python train.py --n_layer=10 --d_model=512 --n_head=8 --n_kv_head=4 --head_dim=64 --d_mlp=704 --vocab_size=16384 --activation="swiglu" --norm="rmsnorm" --norm_place="pre" --norm_eps=1e-05 --positions="rope" --rope_base=10000.0 --rope_fraction=1.0 --qk_norm=true --attn_scale=0.125 --bias="none" --tie_embeddings=true --parallel_block=false --init="normal" --init_std_qkv=0.0252 --init_std_o=0.00564 --init_std_up=0.0252 --init_std_down=0.00481 --optimizer="soap_variant" --lr=0.00339 --beta1=0.95 --beta2=0.98 --weight_decay=0.038 --lr_head=0.00649 --grad_clip=2.0 --warmup_steps=37 --schedule="wsd" --decay_fraction=0.703 --decay_shape="linear" --final_lr_fraction=0.1 --batch_tokens=131072 --seq_len=512 --doc_mask=true --train_tokens=868400000 --steps=6626 --dataset="wikipedia_en"
Each number is 128 + 24 x the weight over its row's rms, rounded and kept within 0 to 255. Layers, rows and columns count from 0. Numbers have three digits each. The size before them is the row's rms in percent of the matrix's.

# q: layer 3 attention query, 512x512, rms 0.149, rows 175-191,238-255, columns 256-319
# k: layer 3 attention key, 256x512, rms 0.157, rows 110-127, columns 256-319
# v: layer 3 attention value, 256x512, rms 0.144, rows 64-112, columns 256-319
# o: layer 3 attention output (transposed), 512x512, rms 0.143, rows 128-176,192-240, columns 256-319
q238 127:129117111140120157124138110134082110120133138162098135098146114126124115144150173130155153144128124133099124107119099109144150127144105120118119123107093116165111146183108174135150130094162153
k110 088:121122122118104112097133180115107144141149139160132146150117138089122135128139131106128141085127119146108172159119176109143127130129160181157141146137113103143148133155140107144109109136104095
q175 097:136147117160143084113152140151162168109112140167137151107135132116115099146124143142145113162146105140131105129157121138117146153156154122108167171112131139116152135108145061115087145180137124
q239 091:117129158145094177160160100101115141132147123130159136090172111137151144129133129137172139140069088128180183104104169158185145137115130158090151109112155161096164158134096108120131135126145103
k111 100:111134141137130125142160113164103149136108126107119087144137119142138150164146129118150105124115180156139139169161130107085116165163117156145144165119136144135156123132094133135092131128061163
q176 099:147128143152141146127125147102156109162152129107110154061130158103106081143091155138159138160141143111133088144117067165124110111145070094188099150102110080106149150066149169148139143164152108
q240 083:128128132130142144114172147128121113131143160151095118134100108150124101131134186139128091119133123129149181107169088094134132149070124135158192091135073100154120144107123141147092123147140100
k112 090:165160163130162122143106156141153097140127070129134159155131126112136121124115126156078118161143172132091094136142156127150117161171145131199150115140169137147139044146100075143121123134100097
q177 093:146124122133156075159114124111162117155092097146116122153096148174124158093103079124126131145148124084123115121093139135189138118121121108176109143178128151116122099147126118141124073131140095
q241 090:121128131189130088128164089137110151184091143114099158111106181134152152121105106093151121102138107135133119108150100132135148110115127142141125141131108142146124096099094146122123146122085175
k113 092:114145111135143122138123179151149180077130118140153074106167139101106100102141148155100172139129140121103151100156121116117139142113151183115116127130128126124164129145079117108099107118146129
q178 095:153099145100137071134116112124094126152087105124121118157174124087200138101137136126083098118123125135154118177158134119121116131136149065138164150089083171186155125142134084098083175110124154
q242 083:110138130157210113120165099107074156130123134134112194165122108153175174160106101140096098162140151130178110153137126129160122116145110114158115089129128128132115120137124137152120148095139143
k114 104:119128123156120128083093101097111130117143141139094104118112164176149121123125097163135178128158079124142113104144145115063146110111102071105154119154142118147116163113097144148153127076130117
q179 090:140146131143148154115135127078119129139146120125139163148093081152120101162121087109181123144138126118151150136127141125165126093091124160143099134156152124174122124133160159143149144105143126
q243 093:107133142113164098127129113106131179169133123132136067111135117137144138135097156108159111119134130110125139158163131126108121109130138122097128166142137091112128127102132116147084166109140135
k115 111:100154150128129137137139116117152182120115119122140088110186125168120145159151116151141122126122138152130151114128138131087124112148122104117132106133124110136105110106109134151124124079132148
q180 092:100105140149123094148107158134133102133131126134141095104116140135081103074131132131126149149091095113111125119098129128128136152106156116135148100106128127174130145134133095134092117129101142
q244 105:127076153165107123135129108114110152103084137125142126143141107123099108134114133149119134180122117165094098134149168135143100111120110108180125169161120173145099122153126098158083089130104153
k116 099:137089135082095123085128113146142130113165121101154119125128102140103130159105100131128139195100178110074138131134124123123112122141149109113132138152132113090177116141052114142107123117127128
q181 087:132167138135166141122117122107112127102083159140096103120133069168143114104085144162128145123114130110167112108112131146086131140143145116088090183137136126072117121159114132121136137124114093
q245 116:138142143097142176122149114135084126073145119126120112113090127138131106149131125151157139131145131146141125127103162130103123115137121120117195160133126124125119127133145140088164143115127136
k117 099:149126145109106073117139153129133192123125113084134145101145142091124185162119173151156135110125127138136128150128109104119080157144140164156121141102139118121106120170144086145129141116090118
q182 085:073107124129116081113134162144112114113143092153077121127115126136143149130144165132115145147084093125109092114135139123114157128105104149107116137131120085134102135117070097132134120132154079
q246 104:141173128097148083124155139113129083155151123143140105134150133145146198097172093127109094120103157149118136145161122148115158158110111127121098145145116123135191140138127173134150162088119072
k118 098:129163147110144128149146134105109093128147157140115150121146101109073154099147096127138079141099100154154114127151160145154187114175127101088140119154149153116118075100122144119136128116125082
q183 087:152159129107101114151112136143096119130079178126114135136146174119167109102123149102101144172089097121118105132185129128158116129109140106136105114104100127126109141130143163094155143166096113
q247 117:119162142155132120123124127152126093111130127161120144103147133129103145138112114124155153163133126173114138113099176187133144134093147127141153156112089089105125139094117117169121129107152135
k119 097:115153168137161120120163143100085134125094161134147110154104129122106108123107170155125135090149124130141105130127140113120108123086152117171118118138114100149121155117164142110108155137131130
q184 084:109109118138125154103159148117117096138115143147109163119078105169126122107131167157135139151123145108107145125112157092119107113113180156090123100134114141083162078163166094164186134097111118
q248 105:137126135141144150130134155115151134087144132119132133126143155141107152110170118117122148143162125131150095120151150139152138131122152138144138129115100125092122165153134148173124132085121147
k120 099:123111122154066126144117121144128144186119118131129100151140151113113177105111099125097095142162108123144123147148171078103164115102132138129104123130106152110098139141154131152099129128093167
q185 085:119121098157164111137188148114134154084158133128118141136105117140100100142146150150119124115111143099105119119106122142116103133110119136154100118106115110098124127104146109126107162144141089
q249 102:161165115136117131155125204141130082152148113126107129114140065119128105113105129139103129126112147115150174122132078103104116150091129145113162166151155113144100113118142144126178140168135140
k121 110:096131093111140155166149108135142098144141118116125121143113108140157115138127146104142108144113147133139120124117134110095150127128135149090113136145135138132157149163102144126145122149108137
q186 084:148107119124137144082147129131108109130089120119137131129138144122087131114112124134155149144122185165092074155162133133094080125094093130130141139108126133144141111136135134142147142142177185
q250 093:139140127166124130077136161090110070155135127102122138132096128143131171101140152143131123132123161161104135137099139183133137119090108147141088097111159124089137095143139127135116122123142124
k122 092:136130143112095101131122120081152069150096142147154130153129132119116158102116100130115152161155137099147156130141169158139134117083150135088086145151153118107088112130106104143134103154116089
q187 092:093128112122140091148143158139126167083182108125149110102168123125111096160072136090129131147125150155141130109184153136096115126118083124187114095116118134117115151137107129150152159186123144
q251 102:170147148132123126147156126144082106140165153097098136112149108111149054113106189172119136147110097166091104122094145139138139132175114132133136139090111114139117140137119129127150106101138142
k123 103:191155133120125155108132144083153132149081126151108153116096117114132096142145152143113139102079127153152127123137136061152133146126121141130159142119107135145131134143107130094173138168091155
q188 095:098122109133098146123135133093156128129113133142128091150136133161133099144097141156162125145153094151139102151104148127128166192125125123124143112160091141117143137128086141133126149121122144
q252 099:103110111131097157155102082118152130182126155119114136139121135078143103113110144102122150140125123122120157144125113100151129139187137118163110116086145095151131111101084149131143126128127136
k124 102:167135153142130138107116093131148138101105126109104118149137085092110083127092174126103151150155128106129143165164149111128145137174134119105131124116146162097147108110135135159154137114113091
q189 091:151102177122150121109110135118127120133181137152142168135148098085125114114101135149076127103132100118097134129098119100136135107115139096109111129103114122117144108125157144125166146177102116
q253 105:169110133096165148100120131106119120153139146090147176155114119127131099069163127156113123117074146138111127096113119138120114118117165114140168101147112157123112097119149142139117152130117127
k125 104:166084128150115125135126122118101149107137158096137108160142093134135142140172128153109128077094105145113111121151117139122083109143170095097130109174126128152103158121102106158119118150081156
q190 086:138142158167162117117120137103153143131172127153120125125113126171111146076152100163097142115164123104135125132108141132122120128192159151090089152154105113086125134112151109127090123127139146
q254 102:127158176106180102101048152178126122151127085093142143117125099140081128141128115102097120089163136137161127079092104192093153082124133122125080140144136149126098144097138146114100124146133181
k126 103:113160160117143148170104133137132136109110133096137140147148150162096108129132155136130135116114133136100138135165077127133157104120159152132118120134137146090107138172107124131101101164164131
q191 086:125135113124162116128115154117134100110094132141130111167144116155153169104097129083106127132133158096170135126111112086127229134108151106092167135091148141133115124136123135151125169110148119
q255 106:115122131151132137139145105126131099115143142174135106160119177141160089128139152125129145092125128119122165128151116141198152135138116147144108096143119119114147141164059139159141139129114131
k127 099:145136143137110120094154091140120130121151142160140102106140109132159124165184081119113098111131131108179152133160182124109101134138129142151124103137122142100130135137110152131155139087116084
v64 100:148140131116168138142081112106127118180113138097118164122115142146144146091156099122118105131128122126123142161115139101116100140086132085149111161128134083048118124168128099139104099118113113
o128 094:125129151139130122132156123136139113135187132128117111117076138113108156148145151105125140131164113100145138126152119104112107125119166134145127167122126132148137137121115138099100126140105090
o192 099:143140132109150127096083151138130156147110137111107136134159135127153102129114089133100100143136108111113103108141080123111139120147123110162087150104161116084140118153134085147130082139128167
v65 099:139089121116140131109111113118118140173131124091121176143142092124148088126124186101090106121160117115092114144097113144141118160082141093145105120099137123157117120142154126181104081189104176
o129 093:160139110121101129111115110106124118172136134146107132141128127134071154153139092139103135117107124086087144137168159118149098077129163106093164108157117092099116164117111153105127144184129084
o193 096:095107144115140143174137129144179106148113115117148123120133104119175074115111147114060142082109132131133165127106128142109167133148141094156133120102149142179147168156122115134109118152135140
v66 097:153117154138131141123152125142152118086135153085147127138130113156128182143145154120105169106110091113172160116138133153155115101145164124131121110196126132111086113085125117110116125148119094
o130 101:145193108144144122084124161102118138131109106162161121126132172122136114095083129141151129092127141157108121133108166123141139128105097151143177157138091146107142119134096146177113128112134132
o194 089:107070126097103158127114173177143106110113119137078155152168136130176155164144147091112111112095160084168102175172132146119109117149132075156121130154127096109114110118106163116121094145100130
v67 098:091150096130099129130106145119123159099126110165126093117101138113130154131140123128120121079116119110130124106115175135152127113177139148117119127131095140101132113111114121127158136127136137
o131 101:118164154110188126170126144114110132160102117104162088123134094112134146130140131133175129127124088135126114117109096158092142095140142134169095128104125123098128104148135154104119153128131133
o195 094:089148118142125114138098085161137124117127111137130183125123168159165133128123131091111145116154142087151124123127143098112120140125155142122164138136131107122138152129160130126134155129108151
v68 104:074132123133139094131197125110093105125120129126124161118106165131127137155092124115097114109129151147146119095132089117118102148135183136113154123111142120189147128143152125109152165132147139
o132 097:132137112122111146171102133172161151100131122152138110153145117114150130116167137154139135098132113139143139105121133128118142114176153127147144143131114199146165104160142123111109123078107084
o196 096:080125125117119075134149144102131097106155131110097130083132162124134085120110142094103091143124135142141145119140101132124121132127148135082135169143151105136126153096137072090133173148153131
v69 103:156103134129164135132197190124133147146114142182112068086160116121105127133118109135142087123081112115119127153140096142121120131111120147115147162118176143156166115149108112134146134119090120
o133 094:164135132132107126148079126147113113108127163118141113141155110154135101129138100112116135116131104088162105138098154107159170120131129116139133111098115119156130122177143155137109121140144131
o197 098:125088149111152177125170112094115112145175124121107127127124103105118130113116108140121118143089120097094099130116124142164098126147151129078109156116119141123173125129091136133142109103140115
v70 098:138116112145073105127136143144137153100131135135097155082139144087178108110134138117138157129143132114121193095164146137082124127155140103134139176144143064108139158131120136146105098094113132
o134 097:120128140115112172086128104124113104158163109101127158141149136172129146126147090135110124120092125130119167138125147090134115137081093115105101051109107187127145141116138125109133147149152147
o198 096:120121106137105093093085137163106147079136100153134102138118128100125099120116124113131136139118088104133103126119120106126119156122150128163148173130164093129130099093180110140174080122126126
v71 097:154124114174082123137170139094102132082144141076100156119136112150119105094137104143136115125119114129171131158169122134146136124144163138139104114126144111135156168085154157108105133093147107
o135 093:119154164143118085140099120134133126134142106114180155124112120137122093115143169107146108141113135132079106124142148096130135120089136099112112152106100169078111110148129136096183147140119167
o199 098:115127136115141168132131152112141088162147144111064130145122154135148109148129123152133103144124176170148166177153137175118133115170133092119131116160135115095125102113157166140099098110145086
v72 099:127120141132153121088097149124142148137104121105105126149123153157152101127100077164162135162194142116129172132107098134104117129140094154121114105130148113115082125163141130097173122127101154
o136 090:095138145100096146131132114148135116091111112146131083129145116115152108138135131148125104103167089114120107137121149124173135140164153102136204170186143131125156075121132096166125107133137107
o200 103:129130124113153122147087146084125138134146111132130194117123153136106126132129134138118108131164126122140154091152093159118141144142114149096099132103130084114081138146117133103147115141145133
v73 098:087087149128141084118131161136117143146144146082164152079135157128102140109133085140160143110081131165110157131123141133107121125126136157098138092131111049122130117142145110137096144106152109
o137 102:132112121078148123148160131155112141089082099135141176152104121148117128117123116160137067150140121100100125076121130103127082126181121174128139148176124130126112153125084137154161135135148116
o201 096:137130155153171113134109132126105074108125110152167127074133193111115167088113098135141113109095101190130110162137123160145093109110179059168149114117117130136126091122130107127071146156145117
v74 106:143182116124119125092109166159159141159116115139137155141106139140108118126093145125111153123168151161140108131103129121162131131135159114139106110097117132140142142110145115101104111147174143
o138 092:118142137141122163151141121111100100111137088142102115110143157121140109136132131127131115116119117107125147152154129125061134166159134140092118122152098138124128109116138158101158168110138122
o202 105:117146136125095115115130163158120079136130140168131137122125145149115121168129143147101159092137138115094107134071126095123121134133137156115132125103136158129145157130109102172115130141136155
v75 108:084090140137080153107107090143122140098121138127092118112127137149181167114084123132172149130152107123085100129149079152128114147102114143096113137116119104153112085154129145118159129122163143
o139 090:110152133128157156075130126133087122146167155140136158102164141077087106132124149095103081156138144152168154154111174054127115129117131186146139105117125132114099148095159179143124134132095125
o203 108:087069117125106094128134117100133102117153088140070123119158138135174148189130142120135162128124108157149118152148089155139115101083164174123128154103153131123163137146097199098135133119129134
v76 107:145073103149142147108166105151127128146148138147154137169105118110145123135118125110123176118119128129162121127140153172127157133178112128121148132152125108124128138169126133120158100153173142
o140 094:141159145154126128145113165104107091125141108113144118131169120148132151149154115126125123148125157111112129149134115142094109117110113127150115122141143144119124081135148137123098169130123164
o204 104:111095121112116167132144098129077147122110130151137138103105154120166121158080136143119147126153098122164135115133117142114185142135099133117148123134113118136122164124094101117125124152121112
v77 096:106162169100094152131136103121126134149115134123095092115134125130115107111139128152134155191138151124123158142123103132185115101159100117127021116100141155121126096100131107097133152126148093
o141 095:134114119154118108118107147151123111153140144125105182167151116124118145144135153120158098129117122159099088173105098102113137104136121146164125128176085121115177140129108175169122121149125152
o205 096:144166129090094132172147140114092152094102142122125090103108141104158103153121127137124152174139138156144130083133120162155104132100139120112069107087163126142127107168128106120146120125112110
v78 103:151133133131149100090151106147128140149135150112156157132132134061118137133155106098119142137133127134125132120100137149141164135139149094130131123090141147117133112137116127112153063145131164
o142 095:093093132143085112103093124143126145116119172109128144091107112152143091120128119150118139183151147104127159069127115096166103099136112137146134105121136113142081125126149148158140136126118107
o206 102:171148129168166123142133133115153117166116142135114166133152124125113159124158147137130113113125123136149107147093123148057148138138130100123109158147130171127188179134082085130123119112129153
v79 105:117135150102098077137087112112110135110134113148139101147174119119112104135103123088129123069135131125142165100157085133080146111119154107149152162143114121149104138085093128102111127126136143
o143 100:103135136151115151130142139144143093110145067140138162156058091149102148139142085170136098175149100111172152152149148079095103130169136142155099121153080174119156095134115118109147147149161119
o207 098:070156157168115097180090129129122143129127126140110092149155088144144118115118104068121115125144146111096124154127117145108116164115139077134129139106140097122121101124129136159101098144141135
v80 102:095127123138117148140141174127127131122132149165142133130104136129142147131158128132152112142139117093163132118146118113114180142126106132134110108117133146140128144123158106134153146127131132
o144 096:146107117112136123069099101108124116108149117101123118125144100124145151139151124132094123069155152115162121128167101133103094091145131130121140154115126132153140149085122145140135076131092087
o208 100:124153166117115147113184144128119117145156135107122117096122124157127129127152137112158114147151101110134131110087152139156203140137128128099087127129084118117137108143134114122128152148121161
v81 098:101115130143104093117086093141125118093120113121152123123104140136121148140112148130134127150144099133124133094134130105106112138110121126128121085145143132128139119147114140129113082158125124
o145 097:157146112158137201129149117117195117089134143132135119142121097113091127152135166137102150116140113128104161108105147099128138127119114121112088124133127098142115131112148139095155131174075151
o209 099:133122120143105049134074117185104107136151093134138065112185134156162148114094126143110089118157117105171150106099166093114154151136088120112099147142185105139158136129101125109136097124103134
v82 106:128142152123099143145141132135131122169115153151120142146134142178127154116148123109131168166139119133161118119154117138122087113106177107134067121175159121088143100135108121195094116101147141
o146 091:134115111163109111129122136134095133116146143134177125069109098154132141133138114149141144129130149094129166131116117090166130156135111164123155139122148110112134186132125160113143117111122115
o210 102:138173159096109165123128146118151134127073122140154100167138146130146169088134124097110109154138124086128145135166133096098145136102155080090110112175157160103117062116113060176106110135162123
v83 098:152122131116110107119101122093157155084156126111121136121135153100196074121125159090102139145059140164118132108154113111148148145105097099123149089147147151159163108100104134113107125135135131
o147 096:134134148159112146143108166110118175111139101111138140126051153184120145133067088109132173146134102142122162129116099129115103165106133191083108142157092132089130125127099127136141127149133129
o211 090:124098130113148133130089147124156146147143114108106094136133139078114118083171129143113119097090125122096119105101122152159135104117105123108114101092108115136113140136151148131107135092139133
v84 097:146129157166136142126095084116113127107115164101135170157148128138139079141140137082144147133136158105157138138100107109122133141094150080067183112207127146124116089099123112108093140173142158
o148 097:102155132140144118157133130149125107112075123130120128095135118120135141114122141114112159117115099141147174126139143149156096127110104149198143165141132134146147175082156117127174138104145129
o212 094:098104101090092108131103100095125139159133125114139188162123118171103103125085085087123136084174126130094150119144124145097125114112153127135174079149161162117117115117138143115113121129114126
v85 108:152097106156114094113100144165114120195127141127123128150117092143115182125140139076109092129136095133102116140125103126102137123107116182090117096110160098133134108182164159124126109131138137
o149 102:160137128121120153091138123105174135132115163149105182118102132169162144098135119151140150144100151102117107179140136145150141163133101086124125122105113153154140117113136123121158143140100154
o213 096:127124119101119099107105128158121094125133124117113136156124117174142201138138121169157121101169112109126126113135123141160109087095130166127118147137126116158139136149088162082122150121110094
v86 102:148127103136113125153091057136116101105112105133138124155130121147154089140126148128060099116109122138125133132114099141097148146144130133153138143136124112116144171113156140150125093120089145
o150 093:117132163136115146128135137076131140104096118141143152157104114155111145097150123093165146120131147088149135086108119124135146107147097156129101108125068094140118153132136108089139156148106127
o214 099:133127102154098125166097090161123136158093152128157139134169143108133103120115139126048120107147091114156120151090115149106151142155118084157113168109154120133130147141113144181099131138124149
v87 104:104115130148134155138085147155117142147168115124140151121119109097070110125130129130153115106101157118130153101127111151119134118156145103132145105123150136128106109148148123113153130154116162
o151 100:158124127067102144146146146139148094098125157163114142141144141083121119135113131112120109120137131182136076153128142107130094157131122161129091178153133110114153125105122176162121152151143158
o215 096:095117134136127126101113106133091135148163108119100160151146084156103078161107125068112134131159125114128137148133141103104144156130119137133136077147115169211168143102132121096117154172119120
v88 099:161116105101117126110157095133160106082168152155160125107069141140119155138112128123094165120105139127132124131136135112123094138108143121099121144119125106080141099136111147113124111138157135
o152 094:082149129136162066120128116101077126142125128113092130116095102093095117118156121111149130093124139129082085105140104213140122131119112089078126111138096110118112138109119150104135140151127090
o216 092:163101092109123123160116126108134116110129113128188096116104140109154141142158128112142124130131136150136112113124160149158077100136105159136126153125137098062146081122109157151147135064091164
v89 097:140150092106143124127171136094127118136149177090095111077150121083129129133118143155114109111101150186089122111159089139113170129129167079145151099169150108113083119099133123138191100149118125
o153 101:136115112127126139130089115147110109082113124117143144094110141151133139087116152113127109188125123085120087112101142085156093134115101119117123176127116099125136122132160103132122125142140097
o217 096:147156109121132142106170128117116152164137112118052136098136143126179131134146140136120128126091152165123135123109127112173153143182158129142155129171149105164159126130128156106137152102107136
v90 093:137161119142112133148160145116108112119132108109150141156141136040119141130142119152095170134095133130141125106098076209149100133142124127138118154141144150140123164098130119145125129141114165
o154 095:115106098102132131131132167119142138153133106134146143133103144172126119161149104140155124115140120092149144106113180109140137110140101138106135083144132087108140113185151111176127150131147132
o218 097:162170159124127137142147115151122086118151141100115129153122136051093126141076130093095119148107109158122120078174155089113178151127095120123167164160093122131128106100147142121138145144117154
v91 098:125089158085100127129139138142163152136118126151152115130148142082126089105119109110056137147112141116149068108178082102140139109171080153103093116117135126126145075156123146152135135091112129
o155 095:112126128188157153132087108144125134128102134120130136128168129153115133116131109135137138157123169111120126135096178134115155124147138118127162159118092140175145112137140149123114109060125141
o219 099:169106113100084171135157135075127136161111101144117128118095129077129134161113128150141132123150133087150131143146134118121099151150079123154084125118116110099171136109116105166151118156120128
v92 105:091091163116103116135101129125150116123118126143101137079138135096095112120089149109106151095165120094092138150152132152142102125118154117145129173142092143093145125097130142157072118156121118
o156 094:152119089140131130146130150123092146111133123161150104150154119155100150110163172136160099167138095121129084122108150141117139118152124155098101110107111139162110132158168107105173177096114133
o220 105:119127132152115128105125079145165116111110150069149113101094078138121127110104116119140123095152112160106116156124088113122109109107130093166108141184122128113157068079089133163128133127127166
v93 096:125147149118165103157133117124114121174118115148108135096098134087140130141156119104158103114095110120105099120118127122169189136106146103140105121142139106131150161135153103140153155129117153
o157 095:123108133131125104144139138191158118084144139107132119161126132123151128112125151108109166118153160121079113087111138133141132167119126130167151091140082128125151121110143153124140095130117115
o221 097:157153094162161148144149148121086129137180123154114115087127080126107151145113109135122100111072138144150120109105102099124186122093152084122134157106166077176157129116159132145103138128127136
v94 096:102143118126148134139095149141146143095113139121167158101099139146126152124125104130171126111116113124139160142164132140132104111137091167128126154163129096094135151139102130111132141122129123
o158 094:159134115119090165161112143095146146142139173133120128125111065143158112152120137142131137169130144145132141183190174110131136095128107163134122136106122139129105056133127158102141160153195137
o222 101:123123125111117071106120094082139124097119087126153132112126180147126167109113117116129118114127117123114113148122104083136105145089120130145118153162127117157112120157150060129135103094125126
v95 098:146098091114113142159083112154143151148137113082130123106129089167129119155104149119102155096115135135074081116202099129139089151143124170139180112164113136118123103134125121097142132146122129
o159 099:104126153136158160093156119158081107149079144150116134119099139120128089151177064149102122142100108105113115144110144105185111102061107152117131137081091156121111127147121094144114112102127111
o223 095:127124099158096106145048092130144173162184130127137112167143110172095121124101147139128082102169133133123106121145111142117102162166127137144148094138151143141157138110117105134113109122157113
v96 096:190138130146095114092125114120125106141166123103097113139076086154172136113119078133175113130114119161123153126098111144133119122127109118115110116122123129158160128125130127129137128126189108
o160 097:118116130137105139170103111101120161109119120127155127114109155093110119159138125165102100150145157101164148084123089172165080113156142124159143155107100146121116082125141136151110097160134123
o224 099:126165138161135103112180119142124134151107118127168108108094115178120193116079125115143129116126137111121125151113120121108133118154127114099104134068134097151118175079123140098107111099136117
v97 103:100139141140125112111130121107142119105140155117131143146144157156146130090124161115143115158137103122151154122160067116143210109104139132168146172135110116159170172144145154140130165163103092
o161 093:115117117113126139090158091096090128147100108101167108093080115123135128175123138154122122078103143125098118126124148138121116117158157134123096104116114137169166122105099115106125141105166133
o225 102:117140137131107129110120136123114139160149136076118144138129150135137107154102146122150096168125099141173150123179110108117198124111111107117102168148146128130103142111143139138146134175099088
v98 098:123129114151123129114100154146161095063133131106141146173125130096173115126128157132099161134105109170157136108167122138157149139140135148113067128165132108118124133088150121136116141082114146
o162 095:132151117143133127129121112136139146114118152132141142085118130191092121168102086117134122134109110140145153121121176137137157152112108137098161144130117125114117128126128147106132115175112099
o226 095:111126109137125143117118147134159099190116125106137142161134146138190132140179110173132136128136117117127122105112100114121118128164101140167122096094124109124089132129129095158119160126156170
v99 106:142122115131130099134117133146134126165120160184139102109121116125138137138121112150065120121227138087210157107122143133120102134060133080166148118185107150165100141128132139191115123150094147
o163 096:089122135141146111094137099130114131151148121094105132128104181162117134120103128123165140089113087134107138143164158113116127138135130171088147090094085150186126118135127136115165142138114150
o227 102:150103147116099091113084099130158170084117128152182152167130112096131153116163110142137085175172116071152142110135173123128162149103098111197107166145092142119108108117152074123166093117116109
v100 097:126110114107136122168123127081123104163134123147134114129158125149141134118124086158126107159155136164123104165134161127093146106154137126170152129135157119109140084137142168093154122116136129
o164 097:101116150091189151146103127127119132142125156116130113140127127080086109084157128101105108112130129158143142123154163168106144127129130110152134154112136159138133143138128115136100114049165128
o228 092:117132114109148131104149130111101143136139088133153144119127097142118153155132105134111123141139145133155122093092095127089136117118130102155117152168148127124148089151123173093142157137103123
v101 099:117105107100137150127147097141127137121135133137124135114110096100139106124124116170097117136104160135157146100161126141132124135134138112156120125075121139149129146152097134123174134147119099
o165 100:143108161134125128112127104063125122144152089125123107152132094164099133162160121090156117109149113106107141143167153106160120122118124139118107162170137124115163105124136133113093126163106089
o229 095:136132109108128130145159104138134102120089135090136134102100194114171137126131095141113097109085110162082105137110084099105125128142142135123126119105150147143144136135121109148142110129093108
v102 097:130137152140128130121168131088112120124136099108139132141154105101137082129170113107151126177075112111116161102143124143111114134103146128108107144123107140135110112109122165128127151077145116
o166 098:136147103138144109131125129166149124147143129131089156098161162139145122130100123156154115085152123165108130146118128108169113146132153125100144127102156076052136179163142142136121126109141122
o230 099:112142161125096136103128110113105121106099129127126130153120113122128121094166165088070097149114129150155163144126097116113105158109138117104112154137071096151150087131138145169127126142105170
v103 096:153112128105097105110149080113101112109126131135152097101149136114097106137051139101101181115176146094079105142110104127136154122150107126090117148140129123130094108141121160106124157139174121
o167 097:099106135140130098112142112154118126168138133137109160131117117141111127144146113123120092167116079125119158108135154150174116159076165155132145133121097132161131127155092129108146118092149143
o231 092:131118119152101131143102107116125136117146127124147113137131108140150136108054099174100201136152143096160134176156074142133152122158126102107141152152109108111130086104140125113158139161118142
v104 106:112192128161117114121151129140165142136087158123100153090117114095139157135176123139140129114128128126128125159089142090105092113198117081107138099133131143184123111103150063165102114100114148
o168 097:124113127110123177129111126092115140109167174146140150101151153149131140101131129144104107117103171115128085133093127145148162150083125163119132121147154135124103127112127127146182149065106136
o232 104:148159125118097119143111117123120103132095139092097113113109142119083122165138104107130167126156124158135135115111130097103124168155152068140137162136119116130116162154130120121091154112110135
v105 101:173077085131086094131088114154106139135144145113126092138123172128182148138106105123109143145127132172193140136177121104135152148071114146088134124166133152148118117079145099115083135089082096
o169 093:137146139154181078179111111131130101156127130134118158123154146120095122099121090127156128121143117102092155154123134104133131119124200094104126139098152113140155139142095157097120140102117116
o233 099:148102081095104155120049131138133129137135112122138090104112150122184120132111142131079121087149138140161113121154138158168162131100140117133117144167134152112097138083151138132124115106137121
v106 106:115147142125164158119191129125142095113125113148160151103089127122119113136171158102110128149141108136167098139137146140125139128118145152155103137073138138154087157126147154124097118134168151
o170 100:123130131127133121087082128154113170142139123132153119131119154086101134105086114120099141118123116122103175110141127161142107125164135118144123136160103139109142132134129098120130119128114114
o234 104:152139128137143102109171142110121111145157148141129152150090110131117141138177148159156119145153087122177124120106127122105184118109144152150095154084159076122139143110120116161128130127154123
v107 106:139194133125142107171142168113102142190147142145131125101141067105133148168125137098140163140078115137132138112141159128099165129108088115115127143146142137101167132144133165100151107144181145
o171 099:121105147132132118112129086127112105082114150125088120124131169127113133132115107071152146117170158165132089107155131151178112135085134107127120139128132110099099106086109174153135118124132143
o235 097:156185097133161096139132149117081106182149144130134137109136064138137125085131136143119108088116152100172138125136123137107149130107103115069141130137111134151151121159165120114156147135167125
v108 100:096114153138151113150135131128158119104140133142134141138119130117167128101107158093120149155101120137112129186135110111115098108116137149126151161111129109162141140150157165118121121133121136
o172 096:152162118160125120146139135133117097113103135142112103102093103138165132083138102076124143140150176091118157167124115115108124166105165121132101123135126166120114093117123089125163157134138143
o236 097:119130148179115180117111140139109138135147151173165119171116118115169116133095167128153115145060084142113115098167127124148129142164123126138146119076108085126123165148163135131148107139090136
v109 095:129093118089156154121131118155137142084116129072134140144144129116183152106145129133134102096126150150124139157115124147127144156111126151148089126141124143107135142115112133122111150158139084
o173 097:145132107122137155132123138141099134106115139109126118114128151114116127127110121069136131145187107123095123108082079142138131101149099116092122104159113130170135123118170105150126163132126128
o237 092:120139126129122111165157126162100144117135119136112113167164130139187100116135120149130101120118100117135142109132131114124153168115126145135132108134104130093134116132101119121113121125109080
v110 097:148161104089146124133137134111109097154105124088115107134095132117095125152169128127110072096134130152120150112094155129142141140073122111145130091137102157150112144103137117134095126103081131
o174 098:143132172122113104078151155140101132110155120108131111113126168139119084109099136127167162129126090115115136123126072173142136090136151162109133129140115135139126110109133145152145129145148125
o238 093:143149112140145092162158165137153140120170129075124135122107156155110166097158120132080102129136127091136121121100153095125119134126092129129148130122101120134149165126128120121115134120097141
v111 097:094136113130123152125117146123148121156128138099108136141171081159090122100105135134106154129131114113077134142152087123119182182115139170119106114175146132112127161114103109124128083172176089
o175 097:168146130150119157145201156102131166131137126138152116119107146107156106110123129128162138090135118108121122087141116117163096133168107138105131147113084132116160119153087182094138156147149130
o239 098:103099140151111186101088117113148133154106107092086145148129125129106098113077125104122129136134177118149122145118122128100144111092138151122134144131139150107099145125144136136138087141129150
v112 102:159130135128132136089205094147114105136072121168144098135141124128102146110160145141119148122149146063131103139148145135149137113161132139112135204155122117128138133137109161169146100121143087
o176 100:149094111131091144160116120139119114166127137108122138137128124157165118103125177103141096114116153092106146143181139124107133148122102111074163123099100130160152100133145120119096143155125122
o240 096:168161137124107162082149109153139119095117066123141114124121093082127151158143098141091158144118097117138170151103111138149118124096122111141110127140142068138127137163124132155119123111114139